config = dict(
    n_layer=15,
    d_model=256,
    n_head=8,
    n_kv_head=8,
    head_dim=32,
    d_mlp=1280,
    vocab_size=8192,
    activation='squared_relu',
    norm='layernorm',
    norm_place='pre',
    norm_eps=1e-05,
    positions='rope',
    rope_base=10000.0,
    rope_fraction=0.25,
    qk_norm=False,
    attn_scale=0.177,
    bias='none',
    tie_embeddings=False,
    parallel_block=False,
    init='normal',
    init_std_qkv=0.0499,
    init_std_o=0.0,
    init_std_up=0.0499,
    init_std_down=0.0,
    optimizer='muon_variant',
    lr=0.0131,
    lr_mult_o=4.0,
    lr_mult_down=0.7,
    beta1=0.95,
    lr_head=0.00906,
    grad_clip=0.5,
    warmup_steps=200,
    schedule='wsd',
    decay_fraction=0.732,
    decay_shape='linear',
    final_lr_fraction=0.1,
    batch_tokens=131072,
    seq_len=128,
    doc_mask=True,
    train_tokens=798000000,
    steps=6089,
    dataset='wikipedia_en',
)
Each number is 500 + 25 x the weight over the matrix's rms, rounded and kept within 0 to 999. Layers, rows and columns count from 0. Numbers have three digits each.

# layer 4 attention value, 256x256, rms 0.163, rows 204-223, columns 0-255
475535498501503529526499503479549472488463471503532482519494479517476503495534521489486503490499534459468501509482513525507469506466441486478541489481503500503454464543501481489533495473484479525529495477493489534469472482539513505547523502502436545510517539484516524524489507484487451516497558518468478517480528525523510486506482482518466506507492498469550477510536512462491492453489502472515462492505511545517479474502494528484487507507542502486502472516478513526483516493534477503486566516487519483517504511506483457506484532488506440473510491505547512472488510469527446532461519535484448525460484465514491493519527517546535495538530490461523517485445462467511443491477503529463509471530484526506496501494495464488513475505483475481523459514500482537555513512503522
572487479538485515485488498467515467503485525450517487508486532546464488493449480489517518499470502521512512510517554485573519516531490512482478481444482455500499498540493510478521557488455528459505522503499526482487510489517496502478484537508494505546512535477516502540523510495505522534481546508531509523522498485475518472513500476509525458488453448547520497487483490493496450468504509523442536492454555463520532520460479431504481505533476514465486455501463482471554491444479494522532501498489547501497464506528529536543519432502480458519485496459506497480537477554549487500463439490521524519491486505493430498490456478487425483487482546517482469541498484537497505522521512529453496499504485518506494524462480487491539546510517433500524523503499482514494491488476512
508489523513494558495480487482513473487469506505491526502455495473506504502473488510501470424470520527516533503526516470488528499531506469461550520508455481451549522550513449501520500520498513479491518517496511462470463572499481505481464504487545527430545501503490522477531510490510515475502484475499567465415495476509477488493497467467511483509496513519503496488509468521511504482500546490496538513482465497488518490503522502535494470490469512482490477522464502537500516508525496492519471470458533438547515522508520470553490504526527516511519475476504454557502525506523507528468481487487499469552525454472472509515501514498510527458443477528532474485528515510500500515486511518511532494481459574540533555496483486461513493514505500487512509482469502491433518508529439
533506506454550476479514474501452497455452483486515447521494516490530486504484465488488488466501518495513502513515493498524490486534510477511509480517478545460489503513504517487552499489512497482515490505483519510500503484498485455498507544461459520499553474506503493484475530490542455497565472492447491481499507516448484502495507518507485516509501475463498529505500517502455487476501538498496479545529507527524517498467479509518499522542477521527523571504471527504494493469510487479515539503478554502510514475493439445460475526521469567536499497474485493445497478501530529535490497499510495508510483492487521500495506469514497522499510496525517536508478477498514506497513482514493544499541519522504500457483519476518530490501517524504453475480517532496517543493488469
469485454527463468517488497532545481513541488544515474513504522481514485461493511483517548479523525502489552484505517533508499529543504471513506489495508476527531498526523480548458523517502514520562514507498507471484542494532509491489452501527490499503473575494530501481521456530472545490459501504490511546491472500495488546516517501533507493524496501455531481502526528487484493522508490518520505496445501486460436555449497511520511493500526481509434478466482502459473538522463503506515514525519481454516456506485475466470541538490486532508463445546491482492503489485531460508478492488545491475507545483483493502484514538524491510488516497457462473459470543530461462511476520503477492567442505495491488522506488499485474496501484504482457513490480506509483511511476520
491496476507495436479493489509499491494487486483476527514505535517461529521501504478487532507507533509493526479510490513499476498538497520513445482492465532532488480502497478517506487522512486466506503491518496539489519527509502534494563525461449496499510550507478486458463515491525535483489507502441493533525488511516511473486483532495515471520485564508509485494522519525522498508522447523464473474517506502535527502515469520486523464545499532546489455534519491524499512492467483446490510504536497520484515488492536477515418490474551479485463500512553524476492523475516481457490482484505445530497500494510488490502510475548502505474506455509510459523554519520484489471516517529474509472496519525454484441474521543517499499476503488476569515482488468467519484532499516
502549510522498465508518523534473488523500506496477509483516483458469492535512503505492516521504486523522498497492465524464460508473511479495505453475503532530510514498517522513491537505496459491531496478503473506508480444514512481478473517459519499523496472507457534437475485450499498439514488481472489521494489526524525511473475523485470467496492489497513495486525551477474545532487487484545501485453500582493540457509472471473473466479503503544489493502476538472507534493472470491491473492532497477485488495504503508467524484526491511481512492481544465512464540528510559527503533518545515519490530481501535541557484471478525537522538505492527520453529538469541498519460537481556442460524508465517533482528489464489524529514504530499501532537511523474464501478462505
501554510517533482475506493474476476493508477544471448521481476484526533498571471504513527498500494486495491513455519490507542524459500504515470491508460497487495478489484511528480519508503472490518524452517494511515505452475456507502491494516464549517492502492508503505487503506473474521494497525487482466510539534511491436486490503519530506491487492527510488508465485475519491490518513519533511500487522476497521491520486525485494467492498554529554494490500522513536524509522499524468506460421532509501463517540505518473487522471479491529474454482484473520483460534496487541548551499441554531500452510469527457521506514503497489468520490494469496511499463504528471500500515520475479479496506457517489504491511477536472488505509523490456495509521519503497500454531470
477524492513466507524513484485492487481516484517552509492502503559487481517467528493493468469504485492500499541523504489490494479507511498472500491519453476444519522525510510547503462496472504532504515543490511539506529505534477501509504541469483491491493505450522464512515495529500495495484466469453516472535494507529490478474484512496481486474502547500534530537542493558500518520497497521506469479514489483497487514484470499500504498515510469499518509501506538474508525523526531487513505529435482509509506513489522513544479507488451501535519532440464498547513493504482471493508462501489505461475502517459476485492482531481507521474570498500485475506487520466536487481485516514477506495467501501488487512498543521527503491542525508501490521514525474513522508508476504
574439486501478517474478442505457500508519500508483466492475511474494485536522526488509493483497535471507512498450506481476530522495489471481476546527502499501539459532528539479503516508492460511523540495485502435492509524528455525486468526484521501532495491476551505544500498469466508525528497456495458499494525490447532507471534478504453527532520450521529515543489529502556480463439521472507508503448506506528472475442528544475500498507469457489483503528536458489453467449504520506521526452509483510548520499501498537523550520525468498540496502514552471536452482533480511506512451487509509447519460516481477486493502485497525460474510570487505496494453529491535472530525496498510519535536468553522494474537461481493532449463523501503475519473517487486496479546526500
519507538469488556504499446478483492500517514472507476516535503482475493487497477518506483452505525457489528505528502498525523503521487515483491482477500489460499552473491497515469525469502494484536471501550502496484499518491514514471499517497512525517499507492512506496501524494518511499486499512481553518517454525486490475540514495506479479528456535486484543459495533495512494498510505506476532526491492477542509504459512496478509467478443492515530517460484469506513539506503520486509499517507458492539533502517479545523495488471477511468444518543471479512534501530518509493507516491493495456504498503521505534500485500498480536483454461480476457496464524465484523558507516557531497542525504522485471495474495518511496507522526474447459499484481473519456543533493519
517480481462497499487541476482504444511481525538492499496507521497509483516565503504479503505532542511485478514524512463518512518488516521451513493489497550516447538552485525535480548489503516505512463520490482522502518501494469457499511521529550495456515476529513509499477505480491507483454478484468528493494478499481518496470476475502458530501508482525518516488521445536526529518500525505458490481515467525459483526534472469473467516542525459495522493501477481568505514485525485509486447513479486507501479501482527496489514481480513501534482488528447479489545505496518486529460504476447531506456492454495503507463511493522539521519481501507530505500473541520525563511476482492448482448535497496507543450490563501501504497466495549508477489490514494438517496539529468
541505522484548512535541490524502521483506538453482511483508501476486499483481489507495542551529486472519472485498509489528546530536476492538527516495482481498480501520470455513511481437519536497468491473535518518495491503513471479520466514503502483503490494481487494526507521503512512433461505514514533498513472516493498529459500504491477493454456504506541513522521507516455549500510508492492504515543484510494495502542499479520507488465508558486531494550460493516488466498488464491532514481466479508495450489506494488480486469488509531471529502486498507494537485495484519482501519481515506502450467485516513520514510521522484484448513498492508515541513460524521466508502481512489487503454489487513492508434508500540498522490451517499546495528525490457491481527528495
457510477554486494539493496506502564503521526499508501508553516537427513479525479512501502511515474496470493489521554503466521468513510511488497502514550466571460494489524534515495466503471541452490483497506528490499452496518524518507509508485490496517491538512509518515479529522497488456443523472504481444533494516533494498497481516478534477494489487512506490478449495491506498527462497524476461473491506520454501508501473498547504475482511503507486543532521494530501546498477476487470539537520520517501506497442531543487522489473487472493493486487434517517514499457524514525504518481499492532507495518527531472514515472514499508508518491501479517510480515517476514519501499508519521506475497491447499477490484487525476470503487502498494518488475500519547470489495560
548514504484510459474469501533513556543475527528463502537484467545508499479482515506500536515495509499514499515487501522476491513496515500471548514500515521484461506518507513501469509500471452531522511510510529477522477510488484502488519501494486444503506479469513503480476483482486487470500540488539476483504545508484539462504526528487541485549494434535509503519465525533505549464487489490491486508515498498521489501542500483486503536497503536498435518493491482518484507477478502547457528507493518517520512500524511543460497499535497465528496531458520510475481504506529461475471513510530519498471482497481480488492490518503461525494544493470456494487547531472491476487481472505475539488515509537516479492471522498456488541491510491475474529510519498554491506476483475
512500513477507507512507492515499532488556496471506498481511507504511474506491498508466545523473508514558517478518525447456461511542465502523475437502526525462497554479482467525483488507541538515510521464523512500524542523504495517545487509486452453484419496494510485504511504558511497531485481499485469466480467478509513441501512470485519494464507507493539522520560505556485539485493513496502476457520490448492486461482491511478489442461517513554508482509514511464498525467459504513512480494534502485498485541522503519502516447471515513517467517501535520436511500522487504507535501512523512510492526511554476485514460514482451486518520479503514475491487509472479506489523508474524522461520465511444524494546505492502463481491494534482492531535503479540507440513482516
552470499508480479516526472502519460480459504520531530522463521487534511515490487529475479482521470512464521502549500473492476498464531474473492512483468530517523512524489486519499538519501495476488503476509514489496490467487512518508478513486532486469529435489504511524524457535473564549464493479465521523516488479524521545499462479499517486503472451483531496478501500516495476470532491511482540463511491527490542567548538523497510504538482481468519462462500508470541504537519505496522466481473482538477493450510481473498510470496484514440510478480495460573510518512528529524499527502476513500502470500463469528530488494503511510464478526540515458436515550504483556519470462489498515434493518467435529478496492495519531570517486508532514531459493519483489535486500491
498481520547533533534490518511488507446486476485456471464502516520474488509480464508480508530479506560468542499499525495502527482494461476506500496523492517521497521480514495503537569500500517494454496498497508465525486502465543474493478497513515502477484470524485518498496513511468472529520494487526500518510457462488469528525534469486503479494478506514505485496520492540526522490454485492501504503538481503522482491485519524488504542495513554480514473472508521532477497528517487535487481498517487496466521471500493470511491499506510478485493478503482517489499509503443508487479487512478458508498527520491479553531493495503451492512500529541521534530529484529500521496455525506501509518468507510532503542473511539504462476472509428557495533503533493504458506499541469
502519476491478535531490478491491474439462508529545478498515497459507479508495539476524479531537494504485493542466466517539469517521477447496469502471515530495509464495483513480459522484470464510469480510495506538481534506477521508537492484511513474502492509492488494496447542498501499546481500502539520514530505509548481527491490473496490499465453487533519479516500508491505527507515495503502514520541529484489467548532472529499510525514497486482464531472465544500450479486476495481475487493478475479504493517521525572514547485513499472531469465519474499504492515519507508516472515500493487529494483512430513475517520461507521498568498522522477524505483483560486500486445493503505504535534512505517512499455447482484523511492497472534496513532492470480442510480544485
515554485500511504476461515498529496480463465475522501483452503525532488506480499492516527460529503492514519526533502468492524516533448511525489475502504496515501500533486438501490476553491531524501472506482544496485522492485512542508488508521482543486464504495526495514526488548497466511439480510477535514463503480481477519497502514507452495498527518528542492520476511502469540485481446478537502529464500540483489509515453508481524523467522509502485495484497495455518465485495477524502476489508515504497496583544505475523538466503506492488492514485485533511507515537472489514522468527529466518475494508504532498493529475460523479483474497507455470468483513508524498505524434528510498539486503523493516453467463503515503525545527499471476501495526498486477511483509530
# layer 4 attention output (transposed), 256x256, rms 0.588, rows 204-223, columns 0-255
523455464522502512455515480458489530508479490527490515491492481483531515519488514521504508494475512524538499496473452514528535515494569506508470511499532525484462493510538499488500513465483528480467531496465499499462485500481503508501475471505487481481491465503494515513513516489500527499473487484498500492540483499486491464490530489506526457545505476530481515532464509533507507526476494507454527522489478496508505527497475517510513493480543473456504542521482504494489464508463488465491511497449506497477520565502516499524473497508493500502478525552468496500503480520522533471509491520516508474557493528478462494533490501445492479536526489540461483480553475513506492491558498490513500527424517516528506449511512500514494514513528502524494510505508542500495495489484458
445494484477533496463522525503490503449497476496470509490522491490527485566540487512495499518496535531476488502556501517514486467514542464531516502539503477524473476465444498543499446492497542476545491515475490551514517487471509479501499455518489469457499451529492485485504534522530524505486446481485451498503511470479503477504484463500519555523491486468487500485482463518514536501528495491593502500483502522491444481520472543483484533514449495534516496531515498506532517495505518496461512461496500489519497471490463505470527537498511503528499526473451494518516498496491463501559535546499507493487492467471510525530500506496544531497513507530476485545485533473499515505454467526516455533528539488523444521483505515497514482525508512524490463503465510460524525461505490
533579480520514479480503487524479529519429540469488531485502503482497514505484525470482446518466518494481473466457501501502486406517478487498461511500515498532488516481489511503512451539497459405464528527496467491497471489444490533500532480492516457506478521529572437477505522469519502485510511544488482548480506517517567537512498505502506502505498498516519540507466500494544539495501463531510502481468493506502510466481494505514495493506545531531504487480500515470521481504473549441480462505542497514453574513462511549462524506482498478468486492509467499505493485479509472503497497488498500541510523496524543505522535483497527535544558497486510462509489494526522497504474465509455503494517515459496510488520496502526500491517496501528479489529493477521488499536506515
475515469511448506497506534534508525518530493492447522484502517509502484493516499450481480495533526508452464447492508495477549558507491513498488500497514467545491514516463510478488558533533512508489565502515521471461480570486499527553493507517547487495485523473474504471525488530497544533463486483548487505509486484509467504522531509484494494495486471531483524500502483518513515518518506485462498479464494456492469480506508515494488505476522497451509483505522459481456478492493529485510473534531437515511497515506511492492490489504510491534527480476522480475533544494514487472510489539527471478492470514508481512519444517521544518451502492496503489481521450474526537488501458510468455529490469506516497520480499510504488514480517494484538543530475540523507504484511478
484453485506559466503499430469481518548481514460512545498497486488499527501462485535483487441465529488510433518455519462471514486514486508467548479492525516502483467520536510484530485495481460417511493479501508517513509530513530476516503515494498526522546465478541523517501499484512488480512549483530483497464481538516518470492488486510460479482480495504493488533477508554529475505532480531528485527499484517471537471516529511485476517535480477511503459508491507469468460511530512510549478518537494494503520541475466496508508494538505478456494519500518490507519510486540533476516519450517513542460504486515478495519506529468543525523486471509472526540486494509504502503531512474474507481532481505512501477487483513482501482475506521499522490499516494488501558547447482
492460508455508512483482513487510493531485495581513505488476486538530514513474520495522524469504512494496504465465461483475551540488479520478505494527530505450508541460478486536516518519517521523496525506491476497486523508506509493493466499525531498502480468549477495514537510479524498510511493498508508469543515558464512446529492489535503516468490487477492537494493469510488527483544527464549520488494500480542515505500510452509488497480514510474463516520496505508493506503488477514548513520526520469490479471471427492472481542499470515503524469538472454475485512512494474471497503515519511474448485518481505491473511515507500499500482535481507519517475479531517486520501502480504473480482503494485478510521509476495495467521482491565491459537526534471477541550508486
500473497523524568494511500510463478473480475514527518509475485541531513433482488447493517491507485504514505521451519482485504516528491511480488463467523492516465507497452474443496460511511523548479515487490468539485489542523484513518501487532424502505495510502525479519541471486491554531509497528462498463491468450476493495529489493510505503463482506480528432495507498475499484554514486482464505480486523472475462546496512540559510503476505511493506508504488527509500487493485521516500506496507512548462487468524535475468474483478491503460495480513513539507511483523518493520518504471482529530504516534513477517450527532548488495490490535524490498491487501497479548485545516470516525522514475500537488517466503481536474516565539492497501501495530506467453507511509538
520456509513485525470491499511525502470532475478480497465477504535479502460476550494444528542538516495509490539538520491466480555499485447469545478523508461452481512540521502492503498482464516548478466507499470512474487492489504512476484506495510444533505523535450501467509533498450486541483505497476530501536533450516496519478502511490496494490526492471525481544507506463517578517501450473492464525460492517499451507473506478461509513487525470466483476512523467502476493455469492464485513481512495497492518524476527492535520523508485519520543473548559501550495497495533497481467476524507498489526514488540519520502490490509506541512488476517525538491485527476467546493525492482506483491544468509515504524505505479495475467498538507501497512489532529495524462505498539
479487524523516502492461536514510490530498502487483498525508509513491502500479501459513522508463524544481515472524517516452500414469486467495492520467501508515531483508476477504504532535495501521502547480492524469488485488524534492531468499521514482476520489534515537526501506495468488478519523499481545495513534519493507509514481482485531501494492495518498506500477501496493465491505469504492478538502492470484455511528498479462490469496506495513517487446519468516524504523512496469465485497555467504457507503510477526492491530525501507513474482507553475503491534487493532489498534491472496508505461476530465501525499485494485488560488508518525488459514517528490478536498497484558503545517543483456491504472513510526493482463496489509491482498508493475524490504545479
497506527490521511503495492523524499547473501472473498491473447475502489513507436491497478532473487514482461483483519515547436579506488510537478534509501515555488524503509497485512462469496492475481488499504539550485467514484537490551479531496522498414495527517497472485531504500484447465519518499534532533475511491518469484544456525522531483479500523524500520483547516503439495471510394462495491476483501488532498487505481512498485529516507488491546442489541483434517575501560461493488527503496516482485533482528534501468526485509521495474495519486489502451508536498484484531490535524515508519510541504474533452544473474529514545546503512532483512490512472489465503496511466522475518536475527473491458543459483507485452497531489482497550476527467496514502499464501504
478512479516506502500515498515481497526493521460462516461491523499536549552500527496518498539487535538489475483505489509513460501510490511511525493519485492536500485488515519509538501474482491469486472473497478498515477503487507512511490484528501462496520488530470460455539500572541468485507511458548519515465505493494462491520484518510469479471486464491510439559482520472493501506489524493491471452493525492465470488482482508522470520527530508507443476528530532493496525527513513538517493517530493471501502498468482501520492494532525508491497516494510517497467494499476490504485493505487495533481496547497524511486502469463545457505510491452532482463514478480503494533500508500465494534506478536520498531495519531495523499522474499524527466474514494514509494492529465
488524485509496455521513490506505480532519490456519475480525486494479458482455480481530505505515470484475538506480484528471521507483490498487545506522524467478538466527474526489457503474501471527453519490479481519484499494464547499465523491510476517506497480476492507448521475486518502565516493579480478512515540554478458528522526481470498520508467513507481527498527534463476508519498505455525487502514473506480499504483520492477491501494480512477506510475484470524510524518452569515484513552480505504494548542500483509514464502531526512460454485479501512533452487491486511503462490519499504466544488518511512513535541534520511485482484469499512509502539446485505487521510499525498504530475510522488522529529476515503475502520510497496537496532445513519485514451522509
511511474523478506467461559471469503526512512520494489503497482519490481469496541496521491463506472474463509538528513512498515456482497539496507499475518522486506490487484516493546506502521519545517512529495484495472496500524499549490476479478454525509469499482521519502476466507498489502518499534542484460515522496495493489504507484461536523513507486484509495521500482494529478494500539490487493500477514493488467514474525468513459504512509479513465517495479484519515488472491508513446527543482509499536473487519467511500477504493495430501454473517517516500516492513530498509490499541513504487536543518534506471520518477491477524541470491482479508487496530474503508485529483526492478473530504545459523547553499541479499508487491512471486506494464492536486499501490504
510448538509488523537507522500522491499487497505534485510481430485530456548477493538499530492481507507511514505578507526553502512478480453505503493461485496486520490465507463490507492500443507521500472483459494543481520530513459496530473479513489513482497444449509505469473495473537508503499476507523498456527502517471497513509539543486500520507513509493503523503481509510534517479472500522501542524509497487562476510470521516480502474475515536492451505510477534465489429484524512518486496485499494522483465496518514490491530490494519529502499469509542468458485530526504521520519457536544528481507475484503448525461479497489471512483526463510526491497468532507537449533480546533480496484520520503544495541448505486474531541497490504507493481466475501542482527512505473
486498530501493542501513471534489472453572474490468496493497522504513512504478529464514490494550490508489490458498540542528486522457485481538530476485508532514469515499520519499510445510508496485511515466493523487468522500526545481533485485489478500497480476542482507502479537501510524504494484485502484475521487482470511460529516473451518489468461526493519510468484489494503529495491525522523499484496470468514509476500494507504561494493505486505477510495498520466472513527507506503509516490462487510486498497522472459564519508493514509492513470497495498498484522513505523506505504515480496478531505482475553499496480480501501508505472494507486530514487485502533516492466537495493482501495512467478482494533478499524489469532537499504506464499526503489526501520529516
492460499518482494495494555476494495527507506511493519529477494506531512508531508501523524517501490491460505499498467510508536504507512550485507532493484485508494485541524545490573489514481480544480508475492483520478545443516530471520490521505531505505541453494464513522470491544535466456489453470510494508482505480470502511510509500513554465489482492450485499445474545474514459505485479484505484541493533492414516512538489496497512455513482459479446517515479529484517458547543470475514531542474520508513466477525454451492466511513477470508522498510546503524550508479499472486482510508454512484474475533473503521482526501523504510494518504543507470484505501480505495475485502562495511511574535444509489495461500506507523507499475460495503491499518488491511536525507519
458583505458544493488486524518480511477502516498496475497468471516515444500524476488502488489496491475494481515485526504502532449499478468471508501485512494479497521483499514482447469490515496517524506522533436505518484490480488491504503473521473533507528549517530514458529541498522489526536491525495497519441501527503480554536512507480471496451493539497495476498493479485514479509504527529505485495506494520473471564489480500507485471501475488506498554467508494536481505482507482530520483491506521532527558526462523510512511498520534497547480522488476554488508478474493470510480505485549536475517474486527526493552531473502526499519476497472541476496513456526523482502482536498485460544567490472515455511492492459454513454474452483521510480543514567506458490437505510
536519482491442471502487505480502475520540555509481544498510494514505492481519537501477533487485519497484464505481480487512495477519524502520496508469517493517486503511511470504493468513515523503514527472523501518472512501509487545484472491465475476493492518525511493505526481458512511513519540536488501512480481476498510534520496528514474536492548494487492457506507522462491491515500514522537507465492506489501515449555521474502475489497492512482482542486520520488531504513474506501478487483479516493544541512523489496479505495468486481502519495450494479482471531498496488454525500513513496525534502488464519508501466508522532497481447513469482485488486546517526482495503496492512504503503523497473531453532506499519551543499463528486477475461478522479479452508490520
517567499509486485481482481499488515509535491505474500473501498529508491453474527544475514513486480510517457479449508498494516494539540481455488519488498467499455524519506491523506498475490534523510457519509493507523454477497500499484459518463495473499516487454504527514513529455468520526483487534476532442460496483522491515464515517492468471517531532520502507485492512524497474549450487511525497508481508497509491506502483492484487463539497514515528493545480497486516548515500505543483515481514502552485511478500497474501476492502499457479518543502529535429440502521491519584501497503537489447566539473517491499524496542485503474495540473473517466526522489471509523478493552516473526486461547526548468518503478504500506520511514508496487456478507538509474523523473455
550475498497505503437503507496455509518509489511507493479469505471473512496505529505496498516526474494521477515458528504507487488467530492545476489488515476517457471512478514499527502455504494497516490453516513516505472494488520518496527498489455504513508520488496508499499527475504518483555518519588490534475509468531515443509472483469514451539489507504500508500496499517476451530512507511475484518502521483484508492512515515495508500529456491513509467517545485536471511505479497511509457492476470487485533511485527509507477490495502525526539496544538533467504472472521503479513516473491502495516519436489494515482517543482492500502521492469490513540458522474518467478519526549497525486525541473497483525477549518479494500518504476484459452534525517485530511514473467
# layer 4 attention query, 256x256, rms 0.23, rows 224-231, columns 0-255
518503492528487517503499492494474526528501528494501489507514505492523461539504527496482513497524515496477501510518535541495455536546487511518468508514494464530493502469501500535524507482491473560501496516520503495478504494538495486486492489509474493512518484449520481493494486498507504474478528480507484486521530512498517499518488483501497514472487509479520501485470512475499505531501516486497495525486486533500474519494478485485516504495506515490496494508524500501509536490525501473499508526477476500500527496515453467481488473466531499529464501494531504510524525524521526494497494486506543578522533501469485522465475497471504506483511462494468505477481501497497512488479495494481509488512467507494471455488515504497504505504489539496504502477522543515486500518515469
475516493524506502479492496446526506504504486485487508554512515511478509502483510521489488477505480482516516532545475474478476503503497477520495529522494478515470460479495499517506501541512522522530487508548483469447502484521513479492486524481519516490537495477488487522487488410491506476477504477543513503524483519527498463496502499520505468475499522532496501488522518517510514511453529500515507496471506488473497508464494498510529508458502525480504546533477541486514486473548486509488512513478490489525492451512482484484531492467519492514506504494479507536514549525477504478466489541498518499478528508480524461516492506484511507503514478532506524492516496514469509515538490491506506500492492465512473501476525477472518547486517504478517505500502526462483505509530496
501466521473545521512511523492487487512536480464536516472485505507464520505496496546508472508492467504503479527503509502494509455504489521504451518506527481493510507471493511525523515490497496550494469477466500508485515475539499484471526512511493468498484535497504495524508497480508506542497481482532495486523493496478516469492495499515493499498506497513506513484509532526548501514504466469482503503505470536526501489487529501504502479520510494505511493513475521506507474510489509486480477481512517520492506511478487465522514511499466524494487477526481522528497522503477481533495479479494504504521509497492513504503467513461489500481496482468491497478514543472483527501525517500482516475494488487513497514504502477517514514522509500484500528499527540458492514492518493
507499528479471509463548500504479484508494505493479510449526466493503501474511492488497511509504463519538530496440484504505490499510511464450466484501491481512520522516477499492499465507523505476488513497509492522517543536514506529504517474471457477570524535554512509515512461491547490494498487520533528506512506517518505529505524488467510527508449500521499495450478498474464498453518483499473519485518515495499542503515499483506504491534499487481503512499526448497536501500496497493478477527520492501488522498519490531458505484548530487480491499474474482469477492484528473520497501473506506517500497515500515501471479514533509502480508494463522491440490505512480523519490544535516511506504520487527521547531491498533512496467499511514500508511517485487496462506523465
497538480461520514523474509521490516486494493460519490489452497549510485512477500506529508473488496498482514486513476496529494486513495483493504500452487498498495493475511512478515491503496503471540525473502500485516513510486476531469488526510476493531460473540482536490524475504502502515483536500479471477509509474499498496521495496507528502514500526461517530524474509510507497483530498486521468495504490518493502524503500484478501538483508487511499487465476511529504490463476506502485460468496515495466509523494488487474508506505513479533525494551530500503520532486483520499489477483492512477523489459492505506504490508474490552513504493491503499499473497514499480477476500500473504524503500477504493478510517499516533478522501513542506495503517489492516493524523523
488482503529541516517506497476489483520512499486500550492516484492506499517511508540492491525494490515472515494501533502518520457491461504539479513536477512501484471503493488499510484529467519529515479493505522474487509478546466496505506520482464479480528471457464464492458495496509451478490519503493501494527532430492508440484485504518551517506476522496514525488492559552499481536503531500518484510532542504471513470500510484499530478515511481444504528481513499512504528460477517488483524515472478490509484546522489495489480526460527503501505486483497477485509506489484497535500483507494510498511518521517497500468495506487493507476501497496479544501496526456497501462517497484510518499491521500463477474456520495522509507549472537506498507507512493537482491515548490
437470466533513475474492509442471490536540491508499556466523476479483550528507469511502477531495467448461476504544517457558488536491534515529502486544467530515476495514501466512476488502470461501476455489506503443502514469566494495554537562452539527528533440514427463469491458522544465421429521506503474535537524487457545429486509515494499516550551494521524520539476583529482468547463514513563476522500546498488520532523468488516498511488479524449483505529479465488498541496537487497456560540503486497543500482514495494421448513507528486495513502433496480503535506462478502477532464544488528467442492453494448490482510503469550513534511513507478514548483482459491542498506492531531528501543523485497471493477540549471511551508494486514518526493462411491492516526551472
544519504480524504488497505525526521512531520517494480473500500495492516511518492483490528526495510505478467508555448481453535445464536528500486515492533527519512524517504467534498516521535527484488541514491482471467490472482535477480513514490511493470452490478531498524475494533474541500492547475529505516494493534516492504530526515495499491473475519528512479503514476494520522536481489495511506494452487486505518495437505501463511459472486536536513487474510502503503466500491512480484450511536501494482475486507487492507482508469512499494538521449470529525507501518478464481489512529485498474464505463516525519525484506485484525477503498479531485452509502509503521505481506512482511512513486492514510497500485488446488494521493546491523501551479534483509523516492513
# layer 4 attention key, 256x256, rms 0.234, rows 224-230, columns 0-255
494501525497526519502522480516485508506520512486513509463491523527497495494524522490508495508499496501488529503478501504492521452478520506502519532515485507509489481532503502505495487492476522470504482475495491501491483505476485500467503501498498501475490496506507500503491505524512484541525508497498521502512492473503482516476507507534506484512499534500478503499475496486515493485505483511509517456474519478517508516491525526505503499520513507487491544482487523489454481496519496511488487472491535487469493500468520476498501538515492499507516498494499488495508477516518471488496514495496508492474450491489500505519532504498467523511478504508502470518520519495485523498494526504502517485510524550508505496492464531527508487513489493488493498499520477499473496492459526
479458499511491470482544513490506491544503467512494487468506457507534521476517530518503494495494542501475541499477490537555551502523514476494506484481489513501517501489463474487506533494547492530511514520516496502510489484527488490546542470511510505522490470537479487527500474534518487513493509521463497489518514498497532477478529497499474493559531524511509508523463490497481495511522524500486499543529495467557542510532490499520479483495500526504485502519445497508480482489486522494481521508507480499509473505501497508477512471545488530485499479490491479479489501475521488525514496501461494461468460482531474492433495464452483506509521494474477519517504475482482473537521503533511529535541541507479473518482518480527493469547469466515477502467459473505491541493467508
521472509518525487465500496461489509490533459569526526495541449516528505518487514508514523503528521524494526471496516568529463550556536509465487497489474517556501463488508477499494515503517455533515501477497524452435475470530523504559511515483542551506521537483434472487511487477562517530471494501494499509526536485481484474452497509491485501515508490490501518524498513482501488496444491498457523480461535464486512601532473525520460538469548520558489482500447476522519470513542524512474554497515513473542455475495538441494508510472500488488531528461477474465515471464502546460534499487469547447416473439480444496453515460425516462507466493551449518524494505473529470520527466521503585511549523490459517472510537509515470476538481487505489506484465484495486554523482509
509476492453527478518498507498511501476497477526493525501503496479470523514508469487467531528499534500541525466512499498517477561487450493454552490489460467472493505511501511506523518463485522547507476475499502483524520549488501561490501477527524486464483516507439488514521504504533484479477477501503495500488497494527530464503510500483483520521482499511490555507474528525490481467531535489543456505516499524484478493544487498510504479481467547487455481502491511457478483493536506480488483496521497481482477531499457526493515527514504501516508498528521495489428514493502498492500501504563524535484552504503538537526514478513494497484473460470493523536473496496514490492484450444514444506491508547498536502505508503512521476525516446483502468495536485481499531514542474
518445499542481503502526536502511469497493478517485510536515475498526462488504499541465534504494534510526512498499545512517486533486493488499505483491498494491525500501480527540514502467524472501486499511475485521481518504488517510508509468496519492507529501481496482508497514508540491476480473505491490481500506507475485499528504493499487476481511489508506507503481489514476509520490508513481495521514526495508499488524473493486519486507517506491491494518488494477490525510509532466510532514514478522510494505505481511508486466519498509498500488504519495463492484494524546498478488496485508489492543518473488477474496496493512481450495502490495527516522490495511496532507471473514509504491520513510490484483494462515497500493503489495522495461475509507488543496455489
517453471536528496499497508478486504488480484529508508509515491515518482494485496528499529519518532505495511502476512539490511551514510488498490472510504465508500482518482480479487494482496506501503493503499501497489536468544511498518488497502493507529508494490492477516504488482523483506463513482495537489503503498494505481493498496510485470512478483485510488497515484504525516527528484534471513512485489511478522493523478521484480492484494487506468488517474481512526497504535539488525528497495494488524499514491511473479520481505482494510508503501493475476495482485519519500518483487512500485509492487496475480486494489507506499504514505497467520490533493530505509515527480531510513521510495494495482510488486498515480497499496496498491507508497502484519516518499535
503481474516527472499521519481516519472512473511528536527552478448517530521508459490499503490493520480500493521540514562502461561454499501532495499483484502517472495500491511533486494474540513493499535486518501480499535489475559505534515495509515547515501480511490502490465506488505490527513510513492499516480513461487496469474507520503478494502488545500497516527510501540479503463501520503489491478510512450514482510482477497518498506489481514535457492486498515486499461487523531520500472468514504509528475463483488503501546490484526498531492493501524478509460485493465534473488503497517500491472501466491490521500517468481513495506477505524471508505502489499517465515497523498505519550521513491469515512493500471497525506504478501496489518457485510513487499465490499